Weights of a small transformer language model: 13 layers, MLP 128 SwiGLU.
Each number is 128 + 24 x the weight over the matrix's rms, rounded and kept within 0 to 255. Layers, rows and columns count from 0. Numbers have three digits each.

# layer 10 attention value, 64x64, rms 0.211, rows 0-63, columns 0-63
098177152124144114123155112137092146116132138112125115118124152148130093122149184153096120105168155130132112127110134133095097063136116132117149156095102100161144118111128159139094140132112108
129115118164090121113115162099149150121164098127146103129144138126109135130092137142134156114128134151152109085107079106096148092074123136112137116138089102081129124132124140120118124144143076
162101109135104096161124117160120151115095133138139138150131098122155120161131118121140138137096101130128153114093113131119109141108151133121118140118131168127139165154132147154091098104152125
126110114127147154129145137105106159132113122162106131154090121121116109111093152130132110088164109103093141125129164122143118086115152111119151124133118101155148143129110099103145129139122148
144108136125118092150125121131172100141125119165131113129145134149150136147101129160157151104077142127128136147135101151159108123131124144149170104069149150110128106138157109119097168173147165
143147125123116117090111110093095133101131153117115095152105099129117146107159122156096127130134142071109114138171130129153137138111110154125148150117145165077141091150117133126130119083138149
141082104137130136118147111117150144115113137152166105110148127141125104128083135101134110131139135112139139132113137110137135154123112118127101135166144137124105121122151128122131089161124143
100130098079144113136158143100134143106126079131160117147151166166133160121154108114128122110151133150159114186119149164135107112123115168151132125107117128135137127114096140142092112112156125
133144134141115169146101125099118106165091128109122157117163141146123115159119140136108176072164121157142139120142186148114121140134110158127155144134109135122121146103138151135099167146142150
094140126098135149123108141137123149106138131139117135113143132131094134133115123111168112145137170121145143109137111109123163134132122157176138117076105168125104133120128110098123124107115118
119126120099137129139105121098141115112127123103148155103110148120149124135135121120115130115095166126119160111133103170095117115163130131164149167164117120122130116128115158131110104170111114
136120122102101161134133136120161122135088137116092139143119149147127141093113094093134115101135131143169114130123163138102131145098115149114150192135098103099115103112113100130119119117119110
102129082084124099118129111132115138120130103124141097132135112119119138147124127091094136120122165107110088119204115123128091122064171115103131119149139159127110132145102116137121136168100110
117111123141083156164124144113144142111136135118148133180115116089102167115093112148097116107122149117098151149153118127120119151091116126145067099099126128100112144131121107144109126104148156
119128152136112137137140139131155097134099127161116133078121118165106155115158147146123129172122113109149161105144087091191101089145094110147134147132098141147136162149119153159111131145136122
125123155147111134102139107163191149151139109113113119112118161088142148122119149121103146133146148123106125129097140103143134113163092114135143133140111160117144134145148134115120120140152118
139122114093144095109097135152176158133154109096128130112104123136136107082116157138119164115104123130129140096132132086099140103151121115144115130143132102150132118158125106112097144169139144
117109136139138083103164157101117152145119084108108142126113102124115120134142143103138101114126119155164114135127115151139111112175142064163147133116104162140150129124141117140171142091114111
145117129105153074137139136133103124140143109102111155111167150113153145109146096112152119163094127112133127158169158106155124121106143140148148131130165132079097121100176082142181084168129159
170163105119136112103124116119126112138068112109148165086116120118131124127098172167105141134090130108140126112128142080159161142096167120111146123101140082119129147154137125109126133107147115
100118152133159178158118123127172122127118143116142095103093149129123155119124109139108157125169132138167126111116116125093111116115127182103124100128149168132077119125105122118103102115151126
108134128124120141149113114165162170152105136156119149128120119139111139118171131093127143091083140161128126104133127148138166102141127092127115112131137071165087100096157156099103146121145148
113141155108118153086111120108122138143097123141142142125134150120128116110167091180139132079142123141147123123147145150102165105147153149116099160129102138111093156130090110145129128143158097
146108132145116132116134143134172117123127126127122123115131091150148121123136129092137134158126149106104102151160098131119145120079175113154148123128107106140117116144125135128093104153140127
100098146138110101154125130138147116131095122109154136118135142144103132156143134137091157145120142107104130121137158156106158097131133174134126165148139127131112126125130106084128184110140127
121108095104159155153095154143155138090112131158147099107139152124113141106149143132150076103144193169104141107134117154126103114108124145110093138109119129125156140119137155150165139090112108
175161136110124145111157110089085103083153107116146107163120152119124120136136109073161104151162116128132134127146120133136134122154168120126125088122145123125111124111139132112141137119165153
140110137121127097116168153125153158150124175122114157139151148151154120099119096161133152126121122147146169116116123119130132144114156117153140119110152118126147104112092154125196153154139157
166117091118141127120129136156122108114135125152098115101108133143121129113117146131160141132119134177116153138140101127125089107122101106150112087158098127132082122084120134109158111092121108
093110143135151152094123097142084098102082112105114095130112135140130173088152137158136116123147118146110124123046112116129096124134080091167110121157100145119102126150132142066145127130129141
122144107132155113132108096160127110124128117136125127139111149121103142112113139130142122142155121129146146123112111104099157116097131114149107125169081128131127068151100092185113103111143181
151105130166147117106152111098163124101133151149130148149153115106163115155133123117133155124067099118143130138144120084133119119139118118133107134127106107178141154156097103118152116120097141
113107110191119143066122184129152151141147146145084103097131141130072144095104171169084156131151151205136126159124098163113138142143144118174120123105084117140132138157084144146159178111133133
126075098104141129137112164133113087118137116159138150140122143095174093169095150096160134099164124104122128178101121118131125143118098135131151134142149148098139151099163113116103145121104167
129112106146148134098147141137100119099198158138109100170106150129139081143108169123081098190150118216198137136115085107075112120166123151143058080134139132128179147144106070147132160114112136
153152117118149171125154149183176103127169103113183127155096161100142103106082116125129129134135113117122145141135099131157078100129108144115130064115188126111128100093138113129115115118152165
132101092155156160131105159155131073135153122128134122118107115099148116124149144154110141171108105124128128121126130077120117099112131117121112127181103145110165158158111108151158049109141115
137132141167130110126146114087184130103150084105077129138157129169109119086165129102149134121174104141149161150104126142108108088086126116120129110172150101091125108172127172127121140152119162
143125123098127131152100125132150083153188109151134122143086127116105096097133113157109105118110123095141123142135132104119116164121135123130164163145174139140152158151157064133140134119091143
160134138167123137156122105132139121090185151147138116146145095093126127134160108074098141183151069139156135141135112124117126129122078164166145107136125114144146144138128133126106101139153093
153148139149148164135090089121118086176136120122159136135110103109137141152112117080081114149083155090118052129107132112125125146129105167150146131158141134155153124114160130097089106136131162
189162126133131112161131172121134143107120190092155162137141150106074123122109156149068159119142140129104145150166134112118142142094127107141147135080125085105161083100156129148170167102114124
133134136156154146118133115116106144140126129070102126142162110114135147130126092124129126134121105176120113106160170155076200133097155197095117096104131117095103139127148101093148141117133134
120112119141111123162127140207114125115119129147144131121110148094171126173067177160141117084103126073111130090106105096155176148137149120122118123126150109123136152126114131147102138129158202
121129107108127108152122099111097147108118141118125163149109124098074100061137124167186143165180152079103136135105137146091132114156122132135116148111073136130122064144127119136139109096115141
151151122143156098122124084166110150083175086133110118123095117146098086094177102101143131137133137120118160122142189132099184103112110172106088155136101123207148137125132118134109161110118124
129118097141147124108151133140148153103149118132131161148156114186171128164147146127099142113148107182152081143152109112096090122119181158169142122147150123104127130136099085133122119124157117
120137125135162151138133169107118112147133137153153159126105154114097135130110109120156107054144159132171156129121126102124100100071077120131142122116094137130157080117094154098135116167122183
140105136159120130094111113131120153136164122118141095149112122165151113135147156152111076165115156123151121155178146126109127139163153152160079125137184138091140175153152095126119091132148150
162163135104138138136129140146109103126145127080128153141144142118121102124117103118118124132142158137074169116093138103119158119108108142110078119123119097138159142117135172088150147157121164
158136157121098104133142137156111101117108148127093099127134129113107143119136136168126148123108133126081096084089128140134069108146162143113139080131146109110083115140141136114105139175155147
126105137090101135116086145103104129127111124143154128119148178130154098125165095108212142109111131135121146124110116163109133168157174114111169112153102132153153114091121124107152057150142121
139137133152106115149121111126140127114107163119139148126137173117134166074172133129153079118190118124115113147109136139110067102126106133158143079135124152133100100111094113107136134185103148
141128149073111153158104119086088142095137149120144099137119174092127097109138191123126119113119146171134155107134162146081146133144112085083176127115123115172160122155066140130107152112102109
170136121185155075134158086144127124128168167108121120167124111107163131185105093101075178157108063110137131129111169121150121126080138156117083126088201134176118172139121156111074147153161132
114149179113133170165129101143110077169088098115116144109158119115140091158125089069144134080095125077120117132133174113128129097169144129116184144148130131111123150116146146115167112159165140
123122141088122136101134165080115077117101174174103118137097091073105105142124099133121109117138128110073086163100136157115167127133099154173132158135143160168163128125128128132120125140133139
135122133107155162133107135142124133135125066138090156101155147133102149168118105093140111118123161127135154137120146120080136086181152137127138145174110111109123092127166097159129078141127123
141174161116122144100131137122120149101169192086121123111121143143082179112107145115089109154097143092112121121160138156095120125127125154141163113114139111136109107084128112099125136106096126
179123134140087097138124155110117190182139161161142161129106107129092159140150128117079122148133159144099106141130130136132117166119088121140124157120073122164143177089134140121160138109101102
154172101104147092120111139092155129138129101134136105096113116152092099132157097183133146190150143136133187123152151128171160152113133160100133171114105109147148138096134222138134132115115121
118147104124144142092124167074122118124171080097155135087130188130130155125109141124164105152135118127133111179145137101118138099133161133141134109148162143063090115150132097087111113114156139
140147123083143154101109159104104128117080080095137153081111145160085158106129149117128102139106098099141148127185138177123121135110121142140148121080132125130101129109115116135135157128118185
101089141094108143138146114148100158151095135140081129127116119104129116092144111135172160080173102188116129106099159158117148127163128080111110112157071116152146127128102169120110112145152094